config.toml
d_model = 256
head_dim = 64
norm = "rmsnorm"
norm_eps = 1e-06
rope_base = 1000000.0
rope_fraction = 1.0
parallel_block = false
beta2 = 0.95
final_lr_fraction = 0.0
batch_tokens = 65536
seq_len = 512
train_tokens = 260600000
dataset = "wikipedia_en"
Each number is 128 + 24 x the weight over its row's rms, rounded and kept within 0 to 255. Layers, rows and columns count from 0. The size above them is the row's rms in percent of the matrix's.

# layer 11 MLP up, 384x256, rms 0.0791, rows 121-187, columns 32-63
size [ 95  93 101  89 100 101 100 100 100  99 100 106 101 102 104  91  99 124 100 105  94  92  95  98  89  99 107  94 102  98  94  96 109 105  99 102  98  90  98 101  94 105  99 102 101  95 102 105 100 103  96 106 103 106 113  97 102 102 103 109 105  99 112 101 100  98  97]
[[104 101 114 141 133 104 139 131 121 114 146 143 128 156 131 120 172 158 179 173  88 162 105 152 122 144 101  88 159 142 114 127]
 [130 125 103  76 165 104 100 159 129 137 113 139 143 120 150 121 145 150  93 101 112 156 115 117 155 106 120 122 128 143 116 188]
 [156 125 141 139 198 143 145 115 200 150 167 138 141 107 123 139 127 143 105 147 113 120 103 157 155 120 131 159 103 147  99 116]
 [154 131 120 130 129 146  92 117 116 107 101  94 110 137 133 127 146 101 125 124 126 136 118 124 121 162 139 123 141 164 108  98]
 [150 127 110  86 123 103 100 109 151 138  87  95 107 122 169 140  96 145 125 162 169 105 160 140 185 141 150 153 117 147 157 113]
 [127 118 121 128  97 127 123 117 120 104 145 155  69 101  90  92 120 124 139 195 156  91 135 121 146 140  99 111 111 100 147 109]
 [145 118 147 105 123 145 117 125 149  97 141 122 184 134 146  99 146 110 106 168 121 172 176 116 126 136 118 106 138 142 132 124]
 [120 119 146 154 123 110 147 142 141 149 121 160 112 132 191  91 133 114 122 139  98 142 130 119 149 126 147 172 143 144 155 136]
 [133 132 111 128  69  90 136  98 110 160 113 109 130 137 130 136 158 150 139 126 173 168 109 129 165  99 108 176 171 117 137 103]
 [125 143 154 128 122 150 138  67  69 154 140  83 150 128 166 131 128 143 141 112 151 123 126 105 140 117 143 138 142 161 104  92]
 [132 135 156 102 107 114 105 151 135 114 157 121 132 121 124 123 144 147 132  99 126 115 136 123 143 116 107 103  90 136 171 119]
 [140 127 133 125 125  89 119 106 100 170 103 165  99 134 123 173 148 100 106 117 157 166 164 143 113 149 116 128 148  97 147 104]
 [102 127 131 149 131 146 130  88 143 162 109 131 177 146  78 113 168 174  91 145 151 118 122 148 134 157  94 133 119 137 145  87]
 [153 183 132  55 100 146 148  87 133 122 117 114 168 124 175 134 138  96 127 134 118  84 139 153 110  95 133 132  95 113 146 137]
 [149 142 136 129 132 122 107 134  80 155 118 168 154 124 164 123 127 174 122 121  91  97 132  63 130 121 116 139 124 122 172 104]
 [136 151 128 159 105 115 121 156 112  95 155 147 122  91 120 147 127 131 117 140 120 137 154 148 145 120 118 146 160 148 163 127]
 [130 134 111 150 135 153 110 111 132 155 110 149 120 121 149 148 125 147 124 114 143 132 140  84  28 128 122 115 174 145 144 161]
 [121 100 118 138 123 162 148 139 140 162  88  78 126 147 131 155 116  96 133 100 131 139  89  99 127 109  86 140 154 146 109 137]
 [108  95 130 207 129 148  97 116 128 115 153 118 127 154 137 162 139 128 154  71 121 138 103  85 102 114 131 109 148  83 115 172]
 [117 123 139 168 127 113 130 145 134 127  99 167 119 125 116 115 138 135  93 149 107  86 131  93 122  90 140  83  73 155 107 112]
 [139 137  81 140 159 136 120  86 108 116 113 154  94 136 102 144 134 125 119 141 130 151 108 115 184 157 146 134 130 142 151 131]
 [150 108 164 163 130 125  87 122 146 137 168 139 146 116 157 172 109 125  78 115 141 128 141 122 108 117 140 140 117 152 113 175]
 [ 96 129 175 114 164 128 159 131 138 123 149 146 130  77 129 132 106 112 154 158 101 145 165 106 108 154 146 106 108 143 130 113]
 [147 113  96 160  89 135 135 159  97 113 144  98 120 145 125  98 102 165 109 135 116 174 112  78  98 150 128 125 137  90 123 143]
 [165 168 119 126 149 163 136 119 129 134 170  87 136 188  94 142 141 159 120 117 128 127 140 127 123 100 145 141 119 136 140  88]
 [124  85  98 156  94 139 182 117 130 138 144 144  85 146 127  81 125 137 179 164 150 132 106 121 149  96  75 104 104 135 135 103]
 [143 119 161 158 109 126 156 128 138 155 144 153  87 115 117 100 119 137  95  81  99 166 113 123 111 138 106 137 159 157 128 119]
 [140 120 168 140 133 132 115  97 124 105 101 140 155 145 166 140 170 142 116 111  87  86 158 117 147  99 123 178 115 101 136 121]
 [165 135 132 100 106 103  87 155 140 114 148 120 122 125 153 166 102 134 143 113 123 117  99 107 142 115 167 132 146  65 114 112]
 [166 113 159 141 122 134 154 137 121 127 141 130 137 138 151 163 140 129 121 142 115  90 108 154 134  81 152  92 145  91 142 159]
 [139 106 113 125  95 164 118 123 152 180 155 128 127 126 160 138 151 118 101 141 141 140  88 132 141 150 136 121  63 121  81 149]
 [122 111 122 127 144 138 140 116 134 162 104 124 134 160 129 122  81 106 100 137 105 156  86 116  96 103 134 134 117 130 105 143]
 [159 105  67  89 134 147 132  96 191 144 160 148 114 128 162 141 144 140 123  82 138 129 105 105 149 110 163 109 158 116 140 136]
 [181 172 140 139 169 173 112 106 143 115  88 113 158 166 137 173 146 158  90 103 143 119  94 125 107 124 148 118 132 105 126 111]
 [151 113 111 182 137 128  96 117 134 129 141  99 158 125 141 106 135 122 154 103 123 116  91 155 120 137 111  91  97 136 129 142]
 [107 114  93 147 163 113 153  88 120  86 162 160 153 128 119 169 120 146 115 102 126 115 160 119 126 106 142 148 128 108  80 112]
 [145 137 142  69  93  97 121 141 109 115 162 151 143 134 124 146 124 127 141  84  82 121 164 184 143 144 146 102  69 125  66 120]
 [163  86 126 112 185 120 131 100 144 159 137 118 120 138 121 109 131 103 118 118 146 151 117 129 136 137 144 135 125 131 110 107]
 [176 128  99 122 149 166 166 117  95 154 107 131 148 148 136 124 140  78 145 120 150 158 151 112 126 109 144 126 117 133 160 144]
 [138 107 151 127 104 121 126 112 132  81  96 165 130 158 130  85 117 159 166 173 142 143 138 127  93 117 141 139 129 103 123 106]
 [111 119 166  87 117 120 153 114 112 156  77 111  95 114 132 142 140 143 146 121  71 103 110  94 112 119 147 133 140 134 156 116]
 [171 102 169  91 157 108 108 165 154 143 114 114 125 139 109 142 111 180 102 100 139 114 123 133 133 125  84 121 119 132  97 140]
 [121 134 157 100 132 119 143 102 169 160 110 164 131  77 141 118 130  94 111 170 113 104 174 166 131  79 145 118 138 146 123 108]
 [ 65 123 149 167 131 153 151 123 141 143 148 113 137 121 144  90 142 163 139 164 136 110 129  97 131 126 116 145 147 159 133 136]
 [135 110 143 107 180 100 211 134 148  88  94 111 141 104 133 157 132 132 144 110 121 145 121 119 124 106 129 108 122 122 116 115]
 [135 109 133 126 157  99 117 162 121 138 105 149 113  98  74 119 139 172 141 104 106 165 137 147 134 137 120 156 116 102 131 145]
 [138 111  76 128  76 118 124 101  74 105 102 108  65 133 169 133 106 154 160 115  91 135 145 113 133 133 137 106 104 172 121 120]
 [ 96  93 106 106 129 130 107 111 148 110 115 113 162 182  96 158 120 116 157 150 157 139 110 129 129 135 122 145 103 136  94 142]
 [168  99 148  67 106  84 121 146 104 131 133 135 144 120 138  98 115 156 130  84 109 108 146 101 100 115 140 159 140 123 105 148]
 [113 108 171 113 162 125 118  92 167 131 123 168 124 154 123  84 116 101 141 116 101 103 148 128 148 117 205 118 132 100 159  76]
 [135 110 145  91 161  88 128 128 131 156  82 109 131 117 130 156 161 151 101  97 166 131 120 139 169 138 144 113  97 101 151 127]
 [182 116 174 151 115 115 100 129 118 134 178 120 131 130 128 125 151 131 111 131  85 138  86 129 118 126 150 150 130 125 121 123]
 [137 163  84  89 142  98 124 137 110 160 174 151 112 145 147 129 129 123 108  94 119 103 122 153 110 160 145 103 107 121 157 117]
 [128 144 141 140 151  91 125 135 143 136 102 165 151 136 111 117 153 110 100 120 157 165 100 172 154 125 123 152 165 185 137 144]
 [168 111 126 109 163 121 129 156 146 116 109  89 113  95 147  95 136 134 133 150 101 158 140 149 151 134  86 104 142  60 133 114]
 [170  77 105 130 159  99 123 118 174 133 126 111 109 109  80 149 115 167 137 144 106 116 137 156 167 139 172 150 143 118 137  95]
 [138 134 140 126 132 161 115 142 175 145 127 102  91 156 124  99 147 155 143 125 152 145  84 159 164  90 124 114  99 102 136 103]
 [152 145 125 133 115 113 155  97 117 106 139 109 154 117 169 109 128 133 137 150 116  77 131  99 144 136 113 170 112 141 105 161]
 [125 114 143 149 145 136 152 148 124 136 142 126 129 112 114 109 112 181 117 137 113 100  89 145 137 104 173 112 109 105 129 151]
 [145  86  94 101 111 116 109 196 155 158  86  76 162 115 138 136 152 148 167 135 129 149 143 120 142 125 105  74 135 142 149 124]
 [148 119 129 110 140  90 110 118 124 120  90  96  96 117 170 159 154 153 157 169 141 140 136  88  97 140 141 120 123 130 145 152]
 [118  87 136  91 119 106 122  83 167  96 131 126 131  92 112 105 102 107 131 130 159 106 145 108 145 111  68 110 147 183 111 147]
 [117 108 145 128  92 113 135  92 115  94 100 116 109 140 106 119 142 133 116 139 148 190  93 125 141 132 126 111 120 119  99 107]
 [123 106 162 145 124 159 152 144 112 131 120 154 134 140 105 126 122 158 133 117  94 117 128 110 116 123 115 174 131 148 139 153]
 [127  83 162 105 124 135 162 128 139 131 137 138  81 117 117 112 120 114 144 135 172 141 121 113  77 112  94  85 143 138 134 131]
 [171 130 136 117 126 158  78 166 118 116 139  78 136 141 173 137 134 139 124 144 100 130 109 142 137 122 131 116 102 139 108 140]
 [102  98 136 137 143 103 100 106 142 115 115 132 112 115 135 173 136 117 193  96 143  91 154 114 113 147 135  92 119 163 119 111]]
# layer 11 MLP down (transposed), 384x256, rms 0.0774, rows 121-187, columns 32-63
size [102  91  97  92 102  99 100 100  98  98 104 105 106 104 102  94 102 109 104 103  95  94 106  99  94  94  95  99 102  94  94  99 107 104 102 101  99  98  99 100  96 104  94 105  96  94 102 104  99  97  94 103  98 112 110  95 104  96 104  97 105 100 106 105  97 100  96]
[[139 102 133  84 123 124 117 150 122 143 134 118 129 115 163 105  77 147 142 117 114 173 136 152 130 181 134 138 111 115 119 131]
 [130  99 121 106 120 134 100 139  67 174 134 136 101 156 154 129 125 105 147 142 131 127 112 125 126  89 121 141 152 116 164 116]
 [127 101 115 139 118 110 131 172 180 152 168 127 148 139 148 141 122 152 147 140 123 117 141 150 158 104 117 132 132 129 151 128]
 [148 133 161  78  68 180 166 131 170 130 155 144 151 110  74 144 123 118 108 116 113 133 165 139 110 166 137 120 162 122 130 148]
 [118 116 113  91 104 123 144 149 126 181 105  75 171 102 140 138 106 131 150 111 103 189 122 106 143 104 133 136 110 145 104 153]
 [175 138 116 156 116  84 111 127 173 140 158 128 113 119 130 108 114 114 140 141 151 117 147 153 105 138 148 140 138 132  76 144]
 [124 162 139 111 143 153 136 154 163 134 124 132 145 110 139  71  86 119 138 148 144 158 150 108 171 130 137 119  78  90  87 133]
 [141 166 136  81 106 136 100 148 127 130 112 145 141 116 144 142 117  97 130 126 104 129 132 101 130 169 130 147 116 143 102 174]
 [120 147 102 109 174 141  92 156 128 110  88 131 128 148 130  93 159 145 140 119 117 135 104 143 120 134  95 131 131 159 164  92]
 [145 144 160 120 148 116 150 131 142 121 114 101 175 119 131 111  86 156 128 130 163 114 101 139 130 128 120 103 142 124 151 161]
 [132  91 138 170 190 137 115 140 145 120 127 125 131 163 123 138 103 153 136 156 113  89 121 104  74 121 106 140 110 111 104 135]
 [120 107 133  93 132 141 126 118 146 133 100  92 103 102 167 129 141 133 180 109 149  89 155 155 142 123 166 106 106 145 108  94]
 [126 119  82 165 146 168 133 128 131 132 135 137  74  93 142 131 132 169  83 132 121 139 184 127 158 128 110 145  84 169 164 146]
 [150 171 169 127 117 116 127 133  98 178 121 111 106 152 199 136 164 118 158 112 125 176 136 103 133 121 167 117 142 136 164 108]
 [112 115 193 132 122  96 100 122 118 164 147 114 172 137 124 103 115 128 148 120 108 146 147  91 179 125  93 159  98 102 130 125]
 [105 133  97 148 210 118 140 124 115 157 131 112 105 148 131 115 119 170 155 100 122 118 141 109 101 105 157 100 132 147 119 143]
 [140 111 151 128 100 128 128 104 116 149 129 107 132 120 111 136 118 142 129 183 121 101 133  80 103 165 126 118 100 117 145  97]
 [142 112 105 169  97 127 138 130 121  78 123 145  93 117 113 147 101 107 155 150 168 120 113  81 153  97 159 138 119  97  95 159]
 [ 88 155 136 120 126 146 135 148 126 160 171 146  99 124 136 116 187 136 148 142 129  87 104  98  80 138 135 124 175 100 142 106]
 [151 120 102 131 150 176 107 116 130 148 142 145 104 119 181 185 147 116 132 138 107 106 116 128  95 118 142 163  78 136 139 101]
 [138 143 112 114 153  96 109 138 117  74 101 168 133  89  88 115 109 102 170 120 137 171  90 105 149 124  75 110 106 148 103 144]
 [109 111 104 102 137 129 136 141 127 132 111 118 127  98 133 157 141 117 174 157 112 176 119 147  90 133 101 148 122 153 130 152]
 [ 88  98 130 102 111 115  89 171 134 152 152 106 110  66 133 120 108  82 120 141 142  89  78 118 112 101 103 174 116 129 127 160]
 [106 105 151 151 121 156 118 146  74 134 155 195 152 138 136  72 133 132  90 115 106 142 164  77 123 119 136 143  93 116 134 126]
 [107  80 114 153  97 128 125 130 120 134 130 137  96 168 154 137 161 115 140 130 120 103 140  70 159 129 121 120 120 158 119  80]
 [103 133 160 136 186 134 155 115 103 127 106 127  84 162 116 102 105 113 132 117 136 124 109 142 137 112 115 159 108 146 121 109]
 [150 114 139 132 106 109 171 129 157 158 130 146 116 178  97 119 113 131  93 138 128 168 141 129 123 161 125 155 169 131 128  93]
 [136 122 105 100 122 122 103 111 141 157 131 145  96 114 126 120 139 110 125 118 141 126 127 150 127 149  95 154 140 123 164 121]
 [151 141 105  92 143 130 158 163 108 121 164 148 163  94 130 117  76 146 141  88 144 131 144 131 145 135 126 123 111 107  77  87]
 [167  96 109 150 134 116 100 125 191 134 123 196  83 145  77 156 103 111 128 104 145 163 150 117 143 135 142 142 126  80 137 157]
 [119 107 139 151 138 111 102 161 148 150 148 127 101 151 132 134 125 113 146 160 142 111 120 109 127 137 103 117  88  94 155 145]
 [117 139 121 111 124 153 131 110 143 141 117 150 128 107 152 129 136 124 196 131 123  89 101 116 167 134 174 118 156 111 128 125]
 [118 130 103 177 107 137 111 100 118 145 143 144 124 107  94 115 102 140 112 162 157  68 114 108 129 140 180 117 180 135 144  83]
 [ 97 190  99 115 144 160 119 107 134 121 169 157  94 168 142 115 131 189 103 120 151 192 101 155 132 132 154 120 157 127 155 124]
 [107 155 131 143 164 120 144 107 156 124 104 118 118 133 102 118 145 162 109 143  98  95 114  82 156  82 120 102  98 132 116  81]
 [ 95 129 111  90 175 131 126 126 124  93 187 157 141 106 137 120 139 146 149 109 115 164 103 106 115 104 160 133 163 109 134 132]
 [ 92 106 158 106 145  99  99 111 165  84  95 116 116 196 111 123 137 106 143 189 126  84 117 103 150 116 149 118 143 141 157 133]
 [128 135 170 109 160 113 160 119 121  83  83 128 144 138 154  93 105 134 132 146 144  89 139 126 108 121 149 113 134 151 140 157]
 [173 121 156 123 174 143 118 120 115 147 137 130 125  87 122 118 172 167 143 131 117 137 145 130  89 176 113 111 118  93 147 136]
 [134 132 164 115 129 105 135 128 116 127 153  97 106 163 132 121 168 117 106 146 142 167 183 126 134 145 127 136 149 154 153 150]
 [120 141 169 141 150 122 150 154 118 127  95 113 130 108 165 118 108 133 144 145 136  93 135 131 110 129 151 121 155 103 132 111]
 [143 131 124 132 176 117  89 143 130 122 145 137 109 104 127 137 170 106 150 120 100 159 128 107 115  88  84 123 155 116 120 117]
 [ 78 128 101 145  72 128 166 122 111 153 115  94 147 114 101 112 106 116 144 158  96 113 134 114 136 121 167 125 107 135 160  74]
 [117 139 143 118 148  88 136 124 133 163 114 107 119 106 133 127 133 150 147 131  61  82 118 111  91 101 121 133 119 148 125 118]
 [114 193 125 144 104 126 121 142 132 149 144 136  80 104 156 107 114 100 155 124 113 147 118 135 132 138 125  96 157 116 118 130]
 [ 87 128 100  96  95 133 153  79 134 189 151 145  90 100 139 160 134 109 144 119 131 117 114 118 159 123 151 126 136 129 103 162]
 [107 115 133 155 113  99 124 132 131 125 108 151  93 137 166 146  78 168 117 143 136 125 162  97 106  92 138 104 111 113 139  98]
 [101 112 122 190 145 124  91 127 150 130 107  99 186  94 134 133 115 119 133 126 116 154  98 129 156 164 139 128  95 123 130  93]
 [191  66 114 148 144 139 150  98 116  94 127 130 134 153 135  97 159 103 127 122 116 139 118  88 135 163 135 105 139 112 150  79]
 [139 181 161 135  98 148 139 104 123 145 113 114 130  87 173 121 107 117 151 130 156 109 116 117 134 188 127 101 142 116 107 114]
 [117 165 136 130 106 122 103  82 126 119 130 113 157 129 131 118 132 127 165 106 126 160 119 152 158 152 152 124 138 147 126  96]
 [185 140 121 139 163 102 123 108 134 134 141 118 126 115 116 135 151 159 157 160 129 152 117 146 151  95 156 129 102 119  92 108]
 [129 169 117 157 109 123 132 130 114 117 163 119 155  94 132 159  79 126 104 126  90  91 104 100 136 135  79 170 129 141 132 137]
 [154 150 122 117  89 135  60  97  99 116 130 107 132 137 157 130 110 104 125 111 156 109 131 171 125 169 104 135 146 121 102 152]
 [138 150 155  72 134 144 138 106 114 151 122 157 174  81 168 124 132  92 114 165  94 128 142 127  98 148  93 130 118 155 135 135]
 [130 146 112 115 124 109 126 101 178  94 151 128 186 109 140 116 105 127 115 136 116 123 122 136 123 183 105 132 102 120 145 138]
 [158 127 150 137 152 140 128 160 132 153 138 134 105 118 157 102 129 137 121  94 139  86 133 124 141 156 154 132 109 157 110  86]
 [124 110  99 167 148 123 140  47  99 114 117  95 119 121 149 160 129 153  95 112 160 125 114 122 144 183 141 134 151 110 148 119]
 [114 171 131 117 151 174 110 129 135 139 130 120 123 114 139 163 144 125 177 125 107 138 114 135 122 129 169 144 116 114 166 164]
 [172 100 129 111 133 112 100 120 152 129 118 136  89 129 143 139 142 110 122 126 111 113 135 118 106 171 139 168 101 168 126 119]
 [161 139 127 135 123  96 105 154 116 174 120 131 131 109 121 158 128 144 143 131 131 120 111 102  87 149  91 124 154 156 140 115]
 [137 135 144 118  86 131 127 132 120 168 139 157 121 156 165 148 107 116 130  74 117  86 146 129 156 149 143 144 168 164 132 134]
 [140 158  93 121 120 136 132 109 139 138 125 157 118 111  86 155 105 141 121 155  92 126 138  96 109 178 156 145 133  71  87 143]
 [138 164 136  85  78 117 117 106  97 129 129 124 149 154  96 116 160 100 128 110 114 119  94  99  91 113 103 103 133 157 117 127]
 [137 127 143 104  83 109 132  81 164 138 168 138 145 103 166  80 128 101 127 150 119 114 114 108 106 113 110 110 124  94  96 110]
 [111 105 162 173 128 118 138 126 122 131 114 101 154 130 147 168 106 117 133 111 139 116 151 121  71  95 120 135 139  79 169 140]
 [161 164 124 103 108 155 121  86 161 121 156 162 126  79 164 131 113 132 138 116 178  98 142 107 162  82 163 129 140 123 132  92]]
# layer 11 MLP gate, 384x256, rms 0.0809, rows 122-187, columns 32-63
size [ 94  92  87  98 102  94  92  96  95 110  99 103 108 114  94 102 100 103 102  96  93  87  97  98  95 103  94  98  94  93 101 104 104  98 107  99  92  97 101  94 103  91  97  95  95 103 108  99 100  94 102  97 105 115  99 102  96 101 113  96 103 114  99  98  93  98]
[[164 116 129 120 140 116 102 150 141 150 113 123 187  77 140 138 139 150 105  86 157 134 137 161 142 136 109 139 157 145  99 172]
 [ 91 157 115 114  98 164 123 125  97 117 123 140 107 150 171 140 124 119 125 131 139 146 106 132 110 151 111 127 104 135 138 139]
 [155  79 159 128 132 114 166 105 148 100 144 138 168 103 132 152 137 128  88 140 119 178 112 149 121 131 125 124 137 105 135 159]
 [165 128 131 162  90 136 117 122 193  53 182 168 106 126 131 150 104 151 131 126 153  97 143 144  93 159 130 101 152 137  80 160]
 [152 119 109 117 147 157 132 123 145 116 111 153 149 146 101  93  86 135 159 129 132 142 125 115 105 156 136 118 156 127 130 117]
 [111 110 118  97 101 147 160 137 123 117 117 139 112 132 122 100 126 121 113 159 155 155 108 170 170 175 132 144 133 132 124 105]
 [136 118 166 152 159 107 111 132 128 108  79 165 122 123 166 131 148 109 150 128 132 113 133 114 133 121 125 133  80 137  99  96]
 [118 105  76 120 136 118  90 111 111 103 165 153 129 111 100 124 149 119 140 110 139 154 149 141 124  91 172 174 121 139 110 138]
 [112 160  96 158 101 115  82 147  54 106 125 141 140 128 160 124 176 127 174 127 135 111 157  86  86  92 111  94  98 135 116 107]
 [160 142 125 153 160 118 140 131 183  96 126 154 122 148 103 135 108 117 122 163  84 133 134 115 113 155 135  98 131  95 139 107]
 [134 131 162 142  74 159 141  96 128 130 112 109 189 163 111 173 179 143 124 156 111 144 160 152 100 150 128 112 154 117 111 130]
 [167 121  97 146 138 132 142 144 111 140  90 131 147 110 117 145 107 151 102 145  86 104 117 128 135 133 108 146 112 133 102 104]
 [149 148 134 147 130 121 118 155 110 126 100 125 188 150 145  71 124 169 129 134 133 142 150 155 110 168 131 153 140 101 117 116]
 [106 112 128 103  80 166 128 169  99 160 172 163 104 111 126 110 137 126  96 131 143  94 130  99 129 120 113 173  78 154 119 151]
 [ 99 104 109 147 127 139 134 160 165 127 144  74 153 125 111 118 130 121 154  95 127  98 104 131 143 121 153 116 117 203 168 108]
 [162  97 114 143 130 113 133  99 149 157 127 137 122 131 128 141 171 107 129 114 134 122 134 150 139 123 166 128 133  88 148 116]
 [125  96  71 161  91  91 140 145 109 171 124 115 103 139 193 127 173 140  99 127 154 111 103 146 142  99 169  90 118 133 146 157]
 [178 170 110 114 151 102  90 138 173 128 107 144 141 141  81 151 111 127 141 103 117 136 129 138 108  97  86 122  90 135 130  88]
 [123 152  97 129 130 125 106 123 158 127 174 154 125  76 136 100 140 153 129 145 112  96 136 143 142 128 119  96 111 131 117  77]
 [ 78 133 154 156 133 163 158 151 104 134 154 115 154  96 139 154 177 114 150 112 125 107 134 143  47 144 153 142 125 143 146 153]
 [123 115 143 139 157  73 107 150 130 116 150  95 117 101 133  91 132 138 143 186 132  82 127 165 103 134 134 149 128  91 108 132]
 [128 141 142 144 106 123 146 127  91 129 140 102 158 120 106 176 135 115 146 144 102 176 167 139 119 126 119 139 132 145 130  55]
 [135 130 113 141  99 119 129 108 135 145 171 126  95 142 144 145 162 118 154 140 124 135 132 119 125 150  78 132 135 135 116 129]
 [119 148 106 114 115 136 149 123 183  87 112 143 158 113 149 113 107 126 127 153 179 137 151 146 102 137 136 160 145 126 123  91]
 [124 120 142 174 139 126 177  79 151 111 161 120 103 129  93 131  66 125 115 146 107 139 109 109 160 120 112 134 135 109 153 168]
 [117 108 157 131 106 132  87 123 114 120 116  97 154 164 158  95 117 102 118  89 157 137  94 151 108 127 103 133 126 151 118  75]
 [ 70 101 120 153 104 168 118 133 131 128  99 102 159 175 117 130 162 116 140 134 130 128 136  62 151  96 127 114 159 100 112 101]
 [125 168 139 161 131 135 107 148  90 106 145 142 116 166 111 120 135 100 138 109 157 142 119 160 123 120 131 132 121 117  85 166]
 [146 149  84 165 123 138  95 152 142 171  79 119 134 162  98 104 131 158 149 130 145 133 120  99 137 121 159 129 157  98  90 148]
 [143 101 121  87 134 122 130 125 152 140 143 133  96 139 127 174 126 144 117 162 130 137 105 136 122 136 128 131 121 147 124 139]
 [127 105 109 164 118 119 102 151 119 147 164 134 145 134 118  84 169 121 109 113 142 104 114 128 170 121 144  95 137 126 158 128]
 [136 145 131 142 123 145 133 108 156 121  98 133 119 114 135 133 102 121 129 151  90 131 166 145 162 105 162 118 166 147 123  96]
 [146 143 143 112 124 121  85 128 134 130 117 113 100 105 142 102 103 176  98 130 137 105 107 144 131 179  93 139 136 123 142 106]
 [123 121 104 128 112 164 165 141 159 130 165 126 124 154 116 155 140 116 144 129 166 127 160  95 133 149 162  97 119 106 172 118]
 [142 148 148 135  86  98  98 146 117 143 108  90 134 150 159 146 142 150 112 132 165 176 111 162  78 134 123 118 133 160 103 162]
 [ 94 111 102 115 131 135 180 121 122 101 110 121 114 106 124 155 140 115  93  66 139 162 111  68 104 108 124 158  95 175 148  94]
 [151 139 111  94  99 119 142 152 115 151  91 132 184 104 137 103 140 117 134  93 116 129 163 125 108 112 146  90 121 113 142 156]
 [102 127 151 135 166 120 119 123 116 110 121 152 131 144 124 108 127 118 133 125 144 156 136  99 110 127 131  99 112 114 155 131]
 [122 116 157 128 120 148 169  93 112 150 136 139 143 155 104 117 103 158 146  92 134 125 107 137  99 152 142 160  72 148 131 132]
 [100 134 111 177 108  82 132 138 111 107 127 186 121 136 123 105  58 146 145 133 116 133 130 156 149 107  91  94 138 152 104 167]
 [106 113  86  98 122 148 123 134 138 112 137 169 132 124 136  95 109 134 159 150 109 132 145 131 109  81  82 129 126 121  81 129]
 [112 172 113 113 107 133  67 135 162 127 100 151 137 119 121 128 137  77  94 121 143 163 148 117 104 114 106 109 157 168 133 111]
 [149 170 141  72 106 171 113 133 110 122 118 116 119 128 142 134 131 126 127  94 133 155 130 123 162  93 104  96 109 144 152 164]
 [107 151 167 161 145 103 137 138 114 157 156 142 108 150 121 137 113 138 156 139  64 168 163 110 103 139 119 174 106 138 140 137]
 [138  95 161 103 125  88 132 112 126 162 195  97 158 129 127 170  86 141 116 123 109  91 134 140  97 130 121 117  99 193 136 155]
 [ 59 111 124 136 117 109 107 129 119 120 179  97 162 114 141 102 106 120 122 125 116 109 136 130 109 193 143 145  99 120 115 100]
 [107 103  98 169 142 133 153 113 130 140 200 153 132 140  98  98 147 102 109 104 143 111  88 148 116 159 136 165  95 175 141 108]
 [134 121 127 137 190 107 115 142 135 123 125  83 152 161 146 113 142 112 126 128 119 129 127 105 122 114  82 103 130 117 105 142]
 [181 134 157 157 112 100 157 140 133 162 144 128 114 147 100 164 106 109 146 157 134 125 106 119 110 104 110 121 139 121  85 125]
 [135 138 104 108 144 170 105 123 133 106 143 111 143 108 135 107 116  95 117 132 133 121  92 112 141  80 153 128 169 106 127 162]
 [112 132  98 144 141 117 174 149 144  99 149 128 152 147 104 124 172 134 116  92 162  79 118 179 133 120 112 101 148 131 129 115]
 [120 149 160 139 136 150 123 139 107 132 109 127 128 142 161 111 172 100 138 146 123 130 121 168 133 144 137 148 113 135 174 171]
 [138 116 120 101 107 125 135  99 159 147 132 139 153 130 132 161 152 127 107  95 116  99 100 165 135 141  94  87 130 147 114 149]
 [ 68  82 166 107 142 103 148 102 139 164 143 156 107 181 132 138 140 176 117  90 133 141 143 159 143 125 127  95 109 143 110 134]
 [105  99 107 123 138 104 103 140 146 177 101 129 126 139 119 112 106 105 103 129 106 153 143 126 101 128 119  67 112 160 138 144]
 [154 141 109 109 147 147 103 141  75 136  67  96 149 142 169 124  99 112 112  80 148 169 122 142 105 163 138 145 136  85 149 120]
 [172  87 129  64 139 165  99 161 128 114  89 148 121 132 151 101 166 105 153 126 134 180 104 134 132 115 135 147 132 120 158 156]
 [159 165 143 138  96 134 163 149  78 131 107 136 178 154 135 110 109 145 175 133 170 104 159 160 117 157 107 128 181 139 106 123]
 [135 120 142 144 161 156 111 130 130 120  93 117 159 114 175 137 159 127  89 110 164 150 109 123 141 126  83  98 144 161 124 186]
 [116 124  64 111 156 125 109 143 108 152  74  77 133 111 134 139 110 139 130 131 137 161 137 159 137 140 135 149  87 157 103 106]
 [139 167 130 136 130 156  81 113 127 148 138 115 175 110  97  81 131 140 150 105 111 131 122 141 139  90 127 171 113 181 131 132]
 [128 128 140 121 161 127 116 122 121 117  96  97 137 146  82 113 118 135 135  83 122 112 168 122 158  93 148 131 131 147 154  91]
 [103 145 100 111 145 161 155 174 139 103 156 112 165 132 128 136 134  98 159 136 153 146 132 124 118 150 184 121 129 136 128 117]
 [147 139 125 124 100 124 138 140 108 120 114 106 148 147 158 138 125 127 118 103 130 101 112  78 157 114  83 176 114 139 133 107]
 [138 167 101 158 117 144  90 141 120 141 139 129 115 128 140 133 140 132 167 153 109 130 136 113 146 136  72 117 146 126 160  97]
 [ 91 126 135 115 138 118 111 118 120 124 153 139 165  94 113 116 161 117 115 112 171 106 108 174 138 151 157 109  87 121  92  97]]